Weights of a small GPT-style language model, trained from scratch on English Wikipedia: 8 layers, width 160.
Each number is 200 + 40 x the weight over its row's rms, rounded and kept within 0 to 999. Layers, rows and columns count from 0. The size before them is the row's rms in percent of the matrix's.

# layer 2 MLP down (transposed), 640x160, rms 0.107, rows 479-500, columns 0-159
098,201,156,255,94,202,173,182,207,162,146,196,213,197,210,245,198,207,198,233,223,245,240,95,199,153,178,207,223,213,241,227,177,220,215,210,175,216,161,192,171,191,131,164,245,180,151,224,161,128,185,242,251,198,198,177,213,192,148,241,211,178,139,238,179,210,192,126,210,87,138,197,259,237,197,178,214,259,206,113,260,259,178,200,243,197,168,209,191,170,226,196,223,187,141,212,256,288,169,225,200,218,280,216,156,168,175,189,244,241,182,230,208,206,216,241,172,168,134,180,141,134,178,164,164,250,266,257,257,259,194,201,230,206,187,145,203,173,219,154,195,176,164,157,193,231,142,167,233,210,177,146,213,176,171,232,221,193,344,143,253
089,210,175,229,203,204,242,153,158,189,165,190,224,226,178,211,191,183,249,289,171,175,155,168,195,215,229,160,179,191,222,192,217,215,211,134,160,287,171,151,137,146,180,256,273,236,215,208,193,237,197,217,214,194,158,212,275,168,219,234,159,211,187,284,216,177,107,169,224,205,269,253,277,264,146,257,124,153,204,166,125,173,164,165,156,100,160,168,225,172,165,154,132,255,169,167,226,150,177,251,239,210,181,158,203,183,251,197,158,232,208,214,185,163,185,221,246,142,263,125,164,219,235,242,299,317,208,215,192,218,207,220,182,176,165,185,248,152,218,248,193,222,174,186,211,175,208,215,232,237,188,198,156,171,194,210,130,158,225,214,239
103,261,225,235,170,219,236,207,171,162,172,289,183,240,218,180,201,257,214,155,175,159,184,170,192,203,174,223,178,173,188,151,184,189,210,144,158,223,239,168,162,241,256,185,109,74,193,178,265,194,185,164,150,194,215,190,266,144,240,217,240,252,183,163,174,265,189,116,261,221,144,162,122,213,193,212,201,185,254,225,241,189,192,218,219,222,265,192,246,166,192,231,235,203,256,173,194,234,164,232,213,177,155,199,172,133,264,167,221,124,267,198,170,162,183,180,212,271,158,246,171,176,180,215,170,232,200,262,198,243,210,284,240,130,287,257,183,177,179,133,198,158,240,202,218,220,241,241,250,277,214,155,153,191,274,234,168,213,224,192,174
100,147,207,189,210,242,222,185,232,167,153,187,214,222,187,197,234,242,237,196,223,237,278,132,195,191,121,304,182,213,234,214,138,239,212,211,152,237,246,238,268,171,214,253,248,205,217,206,261,188,149,221,163,224,207,251,226,222,221,159,164,220,245,256,135,229,114,171,214,210,222,126,235,135,211,176,214,78,271,258,216,192,225,219,204,190,216,112,129,197,152,140,198,140,142,231,153,138,183,232,183,161,159,244,162,258,201,162,209,159,178,147,184,173,243,200,164,169,203,267,195,157,255,166,213,125,218,216,165,137,244,127,232,164,216,217,211,189,268,223,211,195,222,183,144,255,183,149,212,147,191,201,210,211,167,224,159,248,197,191,208
090,216,220,202,138,179,227,190,146,311,219,203,186,201,226,189,172,181,198,208,147,202,141,229,89,184,202,233,153,157,236,212,156,208,213,165,176,148,184,227,225,152,185,246,241,200,146,172,300,188,201,192,285,142,225,204,186,182,254,159,222,225,173,183,258,197,173,181,140,243,162,166,262,191,234,168,205,203,181,201,142,283,125,239,218,209,267,187,210,203,182,226,258,246,197,194,221,215,246,171,225,181,212,202,177,193,201,245,128,244,233,224,169,209,319,164,168,233,237,162,331,200,171,256,151,238,161,177,205,229,181,199,200,229,158,238,156,226,166,225,220,154,204,225,166,160,196,245,221,228,232,279,209,275,139,242,219,249,263,236,239
118,189,232,166,194,233,174,259,200,201,189,206,220,230,180,243,202,242,214,249,227,211,180,252,247,153,235,183,165,224,228,207,240,195,175,249,209,226,199,188,192,217,138,185,238,153,237,210,254,222,236,222,207,243,192,210,151,220,275,198,172,95,236,265,130,183,175,175,155,244,205,225,217,158,221,220,226,186,133,165,325,147,151,219,145,192,238,185,218,199,216,230,158,246,176,132,207,164,182,249,156,176,214,158,211,242,188,234,219,261,141,226,244,212,271,188,158,194,163,209,164,168,124,208,180,252,185,140,212,199,182,135,170,178,216,306,125,199,244,245,206,170,230,265,150,235,142,223,301,200,185,152,254,208,193,166,237,296,236,283,179
102,150,130,147,182,178,134,122,220,191,197,117,165,206,168,221,209,176,215,182,160,258,175,145,220,201,174,235,88,215,193,207,316,210,220,165,223,261,192,217,246,140,179,212,199,186,195,151,176,217,153,194,208,160,193,177,202,172,177,243,215,153,108,199,131,183,246,172,161,241,206,198,180,208,150,109,125,243,278,206,246,238,236,237,233,262,189,191,235,201,214,137,240,212,198,229,234,181,206,205,234,195,138,205,189,192,246,203,196,141,181,169,173,122,227,161,219,228,209,225,261,230,222,231,217,175,254,127,192,244,244,200,232,234,211,189,191,260,214,244,263,202,212,266,204,283,198,170,263,228,303,170,213,181,181,243,203,183,199,111,187
099,201,199,232,157,156,181,268,183,219,192,224,253,187,204,212,240,175,219,249,176,232,281,242,200,145,244,203,236,226,173,214,183,207,204,198,181,215,191,174,158,204,172,200,234,233,191,183,224,225,176,193,221,213,130,144,207,171,206,226,168,269,183,123,197,180,152,166,257,244,233,176,256,174,152,172,190,255,108,145,89,263,212,218,218,168,230,279,273,188,165,279,186,204,167,123,265,195,224,224,251,211,216,267,199,214,216,267,213,168,155,220,235,218,96,246,220,186,143,160,227,199,197,128,181,256,197,247,124,281,210,186,169,125,216,178,160,203,196,178,155,190,189,255,185,260,234,304,151,146,134,231,191,215,187,153,176,209,219,183,198
107,177,274,177,153,260,196,177,207,135,192,186,182,221,189,177,231,207,212,198,205,288,187,237,223,147,192,236,169,170,180,155,204,144,211,277,174,240,213,262,138,128,208,213,158,271,184,222,201,250,237,227,274,253,220,140,235,136,222,171,212,261,201,142,250,183,160,228,234,142,289,227,136,201,153,229,158,166,148,217,237,258,220,289,215,147,252,196,221,218,197,261,204,130,242,168,162,191,215,262,192,214,168,155,219,244,187,189,287,291,218,224,154,189,240,168,196,176,235,214,157,211,142,132,204,211,158,194,247,203,197,245,122,208,244,137,204,218,156,201,233,192,250,177,232,210,184,200,228,134,208,202,168,297,189,171,187,207,200,145,232
106,231,219,255,266,196,197,297,205,225,227,199,197,236,192,233,206,146,238,168,229,226,272,287,176,178,233,238,219,243,194,208,226,196,216,227,207,139,216,258,168,132,193,115,168,231,228,209,209,190,259,241,174,176,127,273,200,203,153,220,187,265,248,244,201,120,242,140,150,194,162,176,239,166,227,170,195,197,233,251,225,200,260,126,204,270,252,216,240,118,221,214,261,176,165,232,162,207,144,209,210,122,237,160,213,147,206,160,196,234,121,132,240,155,261,225,163,186,119,225,228,229,227,181,186,193,210,208,184,189,248,178,137,180,162,191,251,222,248,175,245,252,223,216,225,199,218,150,156,209,142,184,187,256,177,263,178,186,216,110,167
092,168,156,207,197,201,163,207,201,240,139,183,134,251,137,148,185,210,122,170,225,236,156,126,216,216,226,164,193,196,168,184,213,167,268,191,162,278,175,226,180,153,174,179,188,267,209,214,193,176,239,274,214,181,213,178,138,92,206,138,218,217,89,173,142,124,160,199,171,215,208,250,217,193,177,147,148,165,212,211,227,225,224,252,165,181,156,240,238,184,213,196,254,255,223,272,189,134,242,194,191,193,197,141,215,220,162,149,208,207,226,203,244,255,218,150,236,193,225,255,204,218,168,171,191,237,271,114,245,173,245,200,178,175,171,105,209,147,196,219,173,151,230,207,158,129,267,162,217,229,196,238,255,163,172,193,230,217,120,132,229
088,262,204,218,208,254,165,179,128,125,245,279,148,145,132,224,175,229,152,169,187,203,252,165,221,213,178,226,233,248,205,244,203,200,238,185,149,180,208,158,214,113,194,248,204,246,168,153,208,242,248,157,208,210,241,237,170,258,203,206,134,191,136,199,213,237,110,205,217,216,257,170,149,168,105,236,183,179,255,203,194,214,170,209,236,195,215,219,218,140,213,226,172,145,177,162,212,251,213,224,177,179,145,277,157,191,176,154,244,154,231,160,234,160,295,218,185,198,108,204,250,159,235,167,157,237,205,194,158,201,213,158,205,150,204,249,113,159,233,170,203,231,169,203,192,238,252,270,166,247,141,161,212,170,210,193,172,171,211,89,163
094,220,229,205,183,173,224,190,216,161,154,249,190,223,131,196,215,128,249,234,196,144,224,143,249,184,199,209,156,262,178,191,246,227,196,173,221,249,135,169,262,229,137,167,148,203,254,195,175,191,222,164,298,163,226,234,213,196,156,186,154,254,152,231,277,123,201,214,114,216,214,175,190,239,220,179,190,242,189,224,149,241,161,210,167,231,242,174,239,152,218,235,183,190,263,227,112,192,231,265,208,165,291,169,123,216,251,203,174,93,193,186,216,164,197,241,216,231,227,316,237,194,125,259,244,205,229,166,200,198,233,175,244,185,204,224,157,151,263,194,185,207,275,187,229,234,199,256,218,229,195,212,238,197,191,178,221,227,280,194,263
099,157,175,330,180,224,182,276,110,194,194,226,231,203,244,217,214,178,245,159,186,214,225,166,128,112,160,162,208,158,227,257,187,200,182,209,259,252,153,239,198,241,204,140,158,254,178,184,195,252,189,212,225,187,129,259,220,181,165,216,228,118,250,243,239,197,251,243,212,171,174,216,258,195,264,156,235,134,147,253,172,253,154,235,218,173,220,142,127,203,130,204,181,206,210,300,176,206,168,170,196,177,211,194,159,193,173,183,156,222,293,258,157,176,220,234,244,182,236,201,206,210,142,207,156,149,193,170,191,169,194,209,180,201,212,216,213,162,291,222,164,167,161,179,182,206,155,215,257,159,200,208,180,238,209,254,292,178,230,270,208
099,165,167,223,229,185,259,180,165,233,155,178,245,165,195,205,199,227,261,249,225,237,197,155,187,200,228,236,194,158,272,180,159,199,151,200,180,249,167,217,213,263,206,224,170,199,147,189,203,210,170,298,130,240,170,211,189,211,139,245,238,91,173,211,245,256,153,157,119,239,157,249,206,196,194,227,180,158,251,184,124,276,262,249,194,216,207,164,188,240,192,164,196,172,179,229,298,134,175,297,187,136,236,241,262,228,224,194,234,232,244,203,196,167,201,233,190,266,254,125,167,235,263,278,211,230,209,216,211,140,204,197,213,212,155,242,183,192,161,274,194,247,166,189,156,204,196,174,209,143,259,149,182,250,236,209,235,203,180,192,279
105,165,216,195,146,164,205,48,193,231,196,211,237,242,207,220,173,197,236,124,150,222,193,210,228,230,170,197,117,274,180,191,193,233,203,127,183,198,212,184,203,176,190,230,167,202,228,215,284,246,224,123,194,163,144,190,126,176,197,239,171,196,231,231,197,210,216,239,195,178,183,216,153,188,210,201,204,248,136,98,204,230,137,166,230,189,213,210,226,256,170,187,233,171,235,257,198,184,171,226,226,215,257,275,154,225,232,205,147,186,207,163,191,165,256,169,160,190,207,224,270,296,154,180,233,175,108,203,178,236,149,282,137,144,186,254,203,144,209,199,140,222,256,214,285,225,149,155,206,191,131,183,188,229,205,200,161,233,233,267,225
089,210,221,140,159,174,224,154,160,189,195,203,267,223,186,212,322,252,141,215,189,193,238,184,155,202,126,253,190,144,202,150,204,206,258,246,203,182,154,163,198,186,136,235,181,129,196,247,153,168,161,199,210,235,182,163,170,192,162,173,211,194,214,228,247,168,205,189,160,138,195,161,225,155,182,256,190,129,215,183,152,206,137,180,247,266,253,101,205,220,209,214,192,242,198,184,227,136,178,246,216,190,191,230,253,263,183,178,144,158,237,312,198,165,133,147,159,201,185,168,228,208,214,193,242,234,130,225,205,185,243,229,143,157,237,220,212,195,212,196,210,138,188,279,278,129,115,221,263,206,232,148,195,205,134,221,261,214,243,164,189
115,175,239,202,239,208,206,107,105,220,190,169,205,153,199,248,234,187,176,235,217,256,229,195,205,184,194,225,129,175,157,164,247,197,171,226,228,233,244,274,207,195,202,237,208,154,184,228,202,205,153,248,237,225,205,220,174,194,161,177,223,279,165,198,180,168,217,175,158,179,139,113,215,210,194,271,186,230,177,135,213,200,202,206,234,252,216,160,201,207,131,165,161,233,187,266,192,195,238,130,305,248,177,108,170,159,208,238,175,247,151,221,146,220,222,184,214,192,185,271,224,265,190,271,284,243,211,250,280,124,199,211,205,223,144,177,173,260,271,229,199,136,207,228,172,229,196,253,241,125,193,125,255,233,183,181,212,272,224,175,217
097,186,171,136,144,200,222,146,231,197,229,206,90,226,230,188,184,265,172,239,219,158,202,173,217,153,197,214,208,176,255,129,174,163,246,155,206,192,171,153,198,174,211,178,167,209,178,141,239,193,251,177,208,203,156,252,189,206,188,221,201,105,236,277,226,176,238,168,242,224,143,230,198,194,264,206,170,225,139,157,190,181,158,166,139,185,132,156,234,253,175,226,188,183,162,272,137,211,195,158,244,219,218,214,138,201,219,264,175,196,281,222,193,97,126,269,149,223,172,185,226,217,187,134,262,247,214,207,104,250,216,199,154,118,155,131,219,232,234,217,182,200,123,226,179,182,181,274,264,201,189,203,263,177,209,221,212,196,209,146,214
093,141,308,171,188,147,210,171,215,227,246,243,218,263,189,169,239,215,194,175,162,129,186,140,157,179,221,232,230,175,195,227,257,203,211,162,209,131,201,179,168,170,179,193,137,174,215,149,129,203,242,216,229,206,279,211,148,153,233,246,166,163,213,218,240,173,275,192,192,301,196,187,224,205,224,193,204,170,267,199,185,249,238,239,133,214,230,185,255,185,191,196,250,154,162,169,98,107,288,222,214,168,180,214,200,201,262,106,243,167,252,194,168,191,229,210,173,177,126,215,162,127,176,196,192,170,196,187,144,225,235,184,227,224,197,159,168,209,202,250,169,304,229,181,167,255,194,169,122,180,203,165,205,170,235,266,130,188,203,200,223
097,177,250,279,254,168,203,134,206,173,193,213,246,126,197,142,213,174,232,165,220,144,187,196,249,238,242,191,190,271,207,206,181,197,215,130,211,208,131,234,144,190,203,231,179,182,113,164,209,220,193,144,186,191,286,213,194,113,154,162,127,198,223,219,261,248,254,232,137,191,247,249,212,226,184,225,188,244,195,107,207,199,120,238,195,162,229,264,173,210,159,227,281,178,184,196,197,220,196,220,227,153,225,204,194,116,205,182,150,179,217,149,193,244,187,149,233,232,154,217,255,252,198,129,263,197,197,248,241,255,209,219,200,224,104,229,224,142,183,175,179,163,250,207,139,176,202,136,156,257,197,229,204,228,218,210,231,216,158,243,106
104,195,141,198,120,221,248,200,156,242,223,154,159,169,160,140,246,157,167,158,235,203,254,157,130,206,150,282,230,231,154,190,215,180,235,221,182,202,150,232,173,170,219,165,242,206,172,213,193,193,126,146,255,212,210,137,108,132,214,156,159,173,249,149,195,266,238,162,260,220,178,229,201,186,178,226,254,165,318,169,206,145,111,239,253,253,253,175,194,262,182,255,223,179,172,197,221,180,116,204,200,150,174,235,212,193,209,167,257,225,220,235,176,169,201,215,228,205,183,202,204,216,180,213,194,169,181,219,183,250,156,169,192,345,249,188,241,152,148,211,241,205,217,216,181,227,230,247,216,225,294,189,266,209,211,181,174,199,217,222,230
# layer 2 MLP up, 640x160, rms 0.139, rows 480-501, columns 0-159
091,166,194,161,187,199,104,234,219,117,240,252,219,151,218,262,242,258,199,212,263,202,259,160,189,185,188,258,183,162,200,174,127,212,193,162,254,163,198,231,219,229,224,263,155,182,262,210,213,231,179,225,207,187,255,199,212,115,240,197,207,261,183,177,182,230,146,190,177,218,156,206,156,215,185,168,248,206,226,210,121,206,143,222,251,210,231,227,131,263,147,195,178,245,225,228,228,200,221,238,254,199,178,117,233,288,179,224,93,230,142,229,282,232,123,255,235,160,187,198,237,204,225,140,173,190,234,194,170,213,219,243,185,146,275,168,208,194,225,205,196,198,171,137,240,184,237,227,243,121,198,189,270,223,199,210,188,121,218,252,134
104,242,309,169,197,262,231,185,212,181,129,271,192,223,194,213,209,256,213,203,154,241,207,226,164,168,162,196,220,252,217,125,224,157,201,197,216,139,302,215,193,235,163,210,125,201,217,144,246,171,165,187,151,228,132,226,277,161,256,176,197,177,158,189,238,227,210,304,190,183,217,254,197,204,186,239,216,185,168,196,231,175,169,206,206,175,172,192,221,170,190,168,65,275,212,229,186,233,210,268,162,193,190,272,227,149,158,185,157,204,172,223,141,233,176,174,249,232,186,230,206,257,175,255,182,195,177,140,245,222,277,243,207,211,195,241,220,221,193,211,169,111,140,130,254,207,176,222,253,195,212,141,192,248,219,153,148,269,173,214,185
096,99,205,243,179,247,227,247,201,225,196,197,209,194,213,265,186,258,120,203,207,217,186,211,207,208,129,221,180,166,241,215,239,262,216,98,197,247,188,223,210,192,173,220,228,156,155,142,221,117,196,178,235,166,152,200,210,194,191,293,186,210,143,255,252,191,214,194,159,194,304,221,158,187,173,186,190,244,211,147,148,198,220,155,168,195,236,277,203,180,143,165,83,156,175,133,272,182,256,226,176,178,170,249,142,170,166,158,178,205,197,224,256,184,256,183,207,220,184,206,212,156,210,197,214,184,231,160,211,254,202,223,138,165,142,238,124,164,261,232,233,129,191,185,186,159,157,212,198,197,210,224,210,157,161,171,149,311,258,178,212
109,144,230,139,188,169,114,205,214,206,310,177,187,106,230,148,224,220,230,184,149,195,186,205,159,133,206,243,192,167,170,147,195,191,155,200,194,204,196,175,191,153,217,207,224,239,237,173,180,159,194,210,217,220,277,161,266,199,191,254,333,208,193,216,223,257,151,223,223,230,153,152,199,251,205,193,277,222,88,176,163,195,235,157,184,274,247,272,180,213,208,236,217,186,193,224,159,237,180,113,220,225,160,236,266,252,197,236,198,234,197,153,185,243,174,313,234,180,240,206,286,240,245,232,201,219,183,121,158,225,198,161,167,172,170,182,185,215,210,186,156,228,140,213,209,239,215,124,183,197,211,168,197,194,158,189,180,131,182,183,188
091,186,126,149,262,152,213,212,220,124,208,134,194,180,304,241,227,173,244,155,206,188,131,190,189,163,222,139,173,227,192,174,223,155,124,261,232,216,196,250,197,184,205,180,218,250,91,169,217,162,186,160,151,201,278,154,182,221,174,141,248,187,205,175,195,193,221,178,253,205,184,170,202,151,258,241,198,226,132,250,119,265,197,213,219,192,192,214,193,241,171,205,251,123,261,214,187,310,212,227,239,172,242,169,176,190,153,184,136,211,177,227,220,247,173,189,277,168,204,250,166,247,159,224,175,209,163,126,270,243,169,182,205,258,235,204,198,258,189,181,216,237,218,120,209,178,138,221,152,178,204,170,261,229,215,229,214,210,228,206,128
107,214,247,191,212,207,225,52,243,202,290,271,261,178,154,241,202,164,238,178,172,187,177,260,212,217,137,219,240,228,215,176,197,210,159,213,122,227,155,167,171,210,179,156,149,198,186,228,224,299,167,230,204,243,238,202,130,130,153,200,184,193,195,181,166,166,150,266,297,159,152,213,199,202,202,183,261,153,205,232,196,161,258,173,186,269,263,270,209,253,208,212,259,158,197,147,240,174,217,194,237,148,140,260,232,189,162,135,204,278,233,152,212,155,205,190,215,225,256,197,228,153,139,203,170,157,250,244,186,212,243,265,191,148,181,158,206,198,231,252,237,202,184,191,180,179,190,230,247,146,191,182,176,166,260,162,199,161,213,189,221
100,245,171,166,229,149,246,143,211,177,275,156,146,191,212,184,133,217,140,190,208,221,157,205,198,202,174,179,217,138,171,213,266,206,211,177,180,138,151,198,197,152,110,200,226,206,261,158,200,191,194,183,185,219,277,236,166,215,180,141,160,281,138,233,224,254,303,197,201,192,214,124,191,184,140,179,202,195,225,197,233,171,161,157,224,141,251,205,205,221,184,219,208,262,269,200,135,263,227,155,193,234,235,152,197,215,183,225,211,187,159,163,137,217,236,201,165,189,276,254,262,185,220,123,183,234,163,190,151,190,257,207,195,275,286,202,234,274,164,207,232,173,204,245,225,230,208,165,284,155,210,209,281,160,140,225,251,159,156,183,239
112,163,257,143,150,221,132,116,211,148,122,201,83,169,163,111,220,250,184,86,177,178,259,212,150,222,190,179,173,199,176,215,193,137,215,219,254,200,236,184,234,238,118,224,219,217,182,171,230,253,188,233,233,263,172,225,230,170,229,215,266,207,236,200,214,154,201,222,170,236,250,213,271,127,199,168,131,172,226,160,232,177,251,201,186,161,220,197,212,262,165,220,175,264,196,163,237,156,168,269,184,213,176,191,215,256,195,218,235,212,238,215,147,217,189,175,227,224,181,294,231,245,256,167,252,186,207,181,134,149,175,175,152,207,199,143,183,226,198,328,216,163,232,165,191,165,170,179,218,172,214,186,145,178,204,230,164,163,185,229,198
104,197,231,217,247,244,250,290,216,214,217,154,240,218,168,237,264,172,227,173,213,185,147,195,223,184,162,235,213,159,186,244,248,235,192,186,174,141,176,171,249,234,221,213,212,204,240,213,174,214,205,292,182,207,280,183,170,125,149,228,195,198,140,131,196,183,119,188,179,242,242,237,293,239,125,157,222,226,170,166,282,231,192,161,240,217,195,205,243,185,177,185,166,152,201,273,271,224,245,234,97,141,240,146,213,217,236,248,206,185,191,151,252,186,131,156,198,239,290,257,171,195,126,222,124,221,223,165,166,158,172,229,206,158,184,215,167,248,196,243,227,178,218,169,221,168,162,176,113,222,242,227,171,155,226,138,221,193,195,230,232
097,234,177,146,228,207,174,207,172,228,212,162,142,199,231,295,178,205,227,198,184,211,228,226,248,257,181,109,183,150,200,118,214,126,123,244,238,201,228,166,216,205,152,195,176,190,175,257,203,255,126,245,188,240,146,251,212,160,278,248,193,166,234,174,231,142,216,253,195,261,239,209,178,195,207,245,182,197,202,185,249,192,168,207,249,217,168,194,220,120,173,150,254,199,294,213,199,229,161,228,184,213,192,177,121,213,201,192,245,171,271,277,157,161,121,191,238,169,131,163,164,208,192,204,161,200,154,142,161,121,189,159,211,243,100,183,175,229,250,220,154,251,153,177,217,245,208,163,245,173,231,158,225,197,271,190,223,157,171,234,249
094,199,229,166,275,185,209,179,189,217,246,167,179,150,241,189,194,201,200,226,191,186,209,152,268,193,164,245,139,247,93,117,217,202,122,134,234,188,214,236,206,164,159,210,128,201,221,183,211,274,173,188,235,209,200,210,214,196,193,207,200,187,282,221,193,233,243,296,253,166,103,145,174,182,226,228,193,215,142,219,155,194,148,203,183,180,146,242,225,227,211,214,227,197,195,248,219,304,149,172,271,188,234,217,193,144,130,229,217,143,206,153,200,215,216,191,199,213,268,137,205,206,251,173,180,131,192,109,250,258,150,239,232,230,205,221,111,179,175,230,231,138,256,184,223,189,180,151,234,255,144,245,200,162,185,159,122,201,218,232,188
101,194,215,196,245,179,219,256,205,187,210,235,228,205,132,240,201,152,227,247,186,223,208,161,258,297,176,156,211,181,162,200,210,204,181,238,177,163,168,207,286,148,204,202,129,220,157,248,242,170,184,190,166,211,141,191,217,202,210,232,231,242,196,242,227,232,211,177,160,269,201,218,167,144,152,176,194,225,252,273,193,251,175,163,141,244,179,241,194,203,208,183,224,220,238,207,184,270,288,151,297,243,233,193,257,238,214,229,210,209,234,147,223,193,148,187,206,102,106,152,176,161,247,135,182,185,210,230,168,208,122,262,255,277,201,101,156,167,188,205,173,169,216,202,131,214,130,148,168,161,249,219,141,149,169,161,165,156,176,220,179
104,297,228,232,178,186,168,147,169,185,200,173,210,129,284,254,273,253,207,149,153,160,135,213,200,99,161,197,142,203,216,157,178,200,221,183,223,224,208,214,212,86,185,212,193,127,269,250,254,193,236,215,205,219,244,208,179,233,206,209,131,219,187,191,245,181,174,173,206,145,261,247,165,182,201,226,208,150,134,156,206,226,257,162,132,193,224,207,256,210,201,262,165,186,273,242,154,177,242,189,217,154,141,187,170,209,190,159,207,174,164,174,308,200,162,168,214,210,238,319,174,171,213,193,194,169,172,233,202,229,255,218,185,236,261,229,169,219,240,161,196,171,202,298,230,206,166,164,161,229,156,170,170,184,173,140,217,180,182,153,170
087,229,250,208,192,189,166,196,188,223,253,187,199,251,144,223,149,249,137,107,147,205,261,235,249,228,197,213,157,164,174,195,186,158,229,171,246,158,189,213,215,164,198,214,228,188,210,171,179,215,283,157,249,142,217,178,227,176,211,241,208,236,181,129,196,252,197,221,242,156,226,107,150,192,198,117,172,114,232,260,227,192,238,252,196,123,198,226,239,173,269,244,238,259,204,222,143,232,202,128,234,177,200,164,215,170,191,191,171,241,210,181,186,164,262,279,209,226,169,227,228,172,321,170,177,140,228,140,232,233,190,104,229,210,232,166,197,221,220,127,153,207,167,122,230,182,246,218,250,225,172,223,198,191,220,130,227,238,178,261,176
110,196,220,131,177,204,190,198,179,256,250,217,156,281,224,169,199,269,209,238,80,239,187,161,203,233,211,185,208,275,162,183,225,243,186,137,156,208,256,289,189,170,185,154,144,230,161,123,83,203,174,174,252,197,234,159,203,203,217,152,197,254,240,221,283,219,201,253,177,142,239,170,125,213,186,203,266,199,227,204,209,167,257,238,221,198,176,186,143,214,221,200,181,257,235,174,173,163,195,210,250,160,178,265,244,164,180,163,196,188,221,146,177,178,209,300,239,222,234,117,216,216,207,214,210,207,181,222,142,155,203,179,241,161,210,240,222,221,270,172,204,201,251,170,176,250,237,203,211,207,251,203,175,170,257,291,190,175,147,270,248
094,196,200,198,201,227,184,177,204,227,194,239,229,149,217,149,250,199,221,192,177,165,186,183,165,213,161,206,180,166,205,198,141,159,130,223,115,138,217,249,213,191,274,184,241,193,155,250,265,144,164,205,181,189,142,175,183,269,175,196,225,215,252,218,206,219,203,136,297,236,257,179,276,146,215,243,224,199,194,155,220,255,219,208,71,214,178,241,167,227,219,190,150,239,225,168,141,204,203,99,205,248,167,187,217,245,256,194,261,211,221,178,253,174,194,203,180,222,330,167,223,268,192,227,171,162,190,235,170,230,143,293,222,225,213,185,218,166,143,184,243,201,213,207,198,243,125,162,208,116,180,247,179,220,163,120,177,241,158,230,214
117,180,231,104,165,188,225,158,176,181,203,230,177,193,167,161,264,206,265,215,71,164,227,253,174,234,151,162,153,194,262,176,151,211,273,185,204,252,262,224,182,217,185,219,229,173,203,219,154,219,203,244,193,201,262,211,166,248,252,219,190,245,192,216,237,94,161,151,197,207,152,90,274,194,159,211,164,200,238,192,192,203,226,180,226,207,209,233,193,233,140,159,207,221,251,311,264,230,210,187,274,256,171,221,156,215,231,173,175,190,126,197,189,179,142,190,207,227,217,262,221,219,175,225,196,215,145,238,252,245,152,247,135,185,197,184,200,157,267,219,292,137,241,254,179,195,140,167,217,158,180,159,216,228,203,184,208,228,193,196,153
106,223,138,168,248,195,192,126,186,179,151,189,184,172,155,209,228,219,122,240,128,188,223,187,136,225,186,213,115,226,216,154,187,207,152,249,214,202,239,147,199,202,167,195,137,235,141,222,203,180,120,207,230,222,195,246,249,161,247,202,153,138,169,183,216,269,200,158,164,136,192,196,251,257,266,243,248,168,290,243,173,208,238,221,215,234,160,244,216,232,190,108,229,227,225,278,218,160,233,177,185,196,190,236,235,308,186,154,216,202,178,185,201,244,204,208,201,140,170,199,242,202,211,154,119,179,207,192,165,195,174,220,188,172,248,192,180,159,142,186,184,140,245,241,210,267,241,88,222,124,223,163,197,284,159,249,227,219,183,233,225
099,251,233,247,228,236,155,216,225,157,177,221,192,195,209,285,193,236,237,249,122,184,169,178,120,218,290,180,165,109,212,191,243,200,184,177,159,222,235,236,208,80,193,123,197,108,201,227,200,173,163,221,210,245,157,196,203,219,232,248,221,156,163,264,200,177,239,173,216,229,212,215,232,272,231,283,232,72,210,283,259,176,261,148,207,234,216,215,185,218,166,160,222,198,227,189,205,162,277,201,258,145,180,247,214,235,160,214,220,253,203,164,171,166,211,205,141,227,199,208,163,165,128,179,204,193,226,244,199,204,191,243,188,153,212,205,176,223,222,226,207,136,129,161,150,189,182,203,132,199,175,205,187,200,171,175,221,230,234,269,119
101,251,238,210,227,185,216,170,191,213,175,200,187,205,224,284,191,230,137,198,187,208,207,189,167,209,189,198,133,222,199,197,245,231,241,137,206,154,255,238,181,268,125,160,157,289,178,207,240,213,141,237,149,185,175,275,203,179,194,159,230,94,229,218,199,203,229,197,155,242,252,208,188,251,216,249,213,177,222,121,184,225,209,161,189,235,209,201,248,191,167,206,159,183,291,227,219,242,98,197,101,246,187,273,220,234,240,230,231,301,193,255,186,214,197,181,161,289,271,220,168,163,180,249,177,204,189,180,194,225,205,136,219,141,159,203,231,195,244,144,196,193,125,124,146,216,139,199,167,181,176,193,221,215,174,288,248,183,239,229,230
099,193,169,183,211,240,160,182,220,208,184,233,161,161,230,141,187,206,228,188,202,208,238,168,188,195,156,195,173,101,236,155,154,204,213,150,147,202,152,213,151,206,218,253,164,206,117,343,189,202,240,182,236,180,200,185,272,231,226,179,172,268,240,235,229,254,171,200,222,239,169,194,210,237,219,172,182,169,227,208,183,225,238,148,238,220,173,226,201,215,201,186,205,192,253,197,248,175,206,195,217,153,197,197,170,258,173,164,252,183,224,175,268,156,177,194,276,146,252,259,197,258,259,289,241,177,271,218,226,126,295,177,156,140,190,260,210,270,275,166,166,207,228,168,142,275,160,184,148,225,174,179,172,236,141,271,194,202,221,162,280
108,244,236,80,130,156,218,221,216,208,229,158,258,255,232,194,231,198,219,166,116,168,189,186,162,166,213,211,179,109,172,151,177,183,169,165,183,218,214,189,239,189,155,199,185,177,143,218,165,180,161,160,227,211,181,203,174,214,115,271,195,185,203,155,263,198,257,213,125,215,220,206,275,225,191,117,202,225,216,212,176,242,258,216,192,229,226,214,85,155,184,176,217,264,289,171,223,232,226,240,184,260,167,257,254,230,227,216,208,228,217,211,169,259,110,207,261,150,236,246,241,200,160,202,183,222,139,245,168,152,147,201,168,258,187,221,292,201,218,190,237,274,201,153,158,178,187,193,230,128,209,185,225,269,218,196,226,179,169,206,214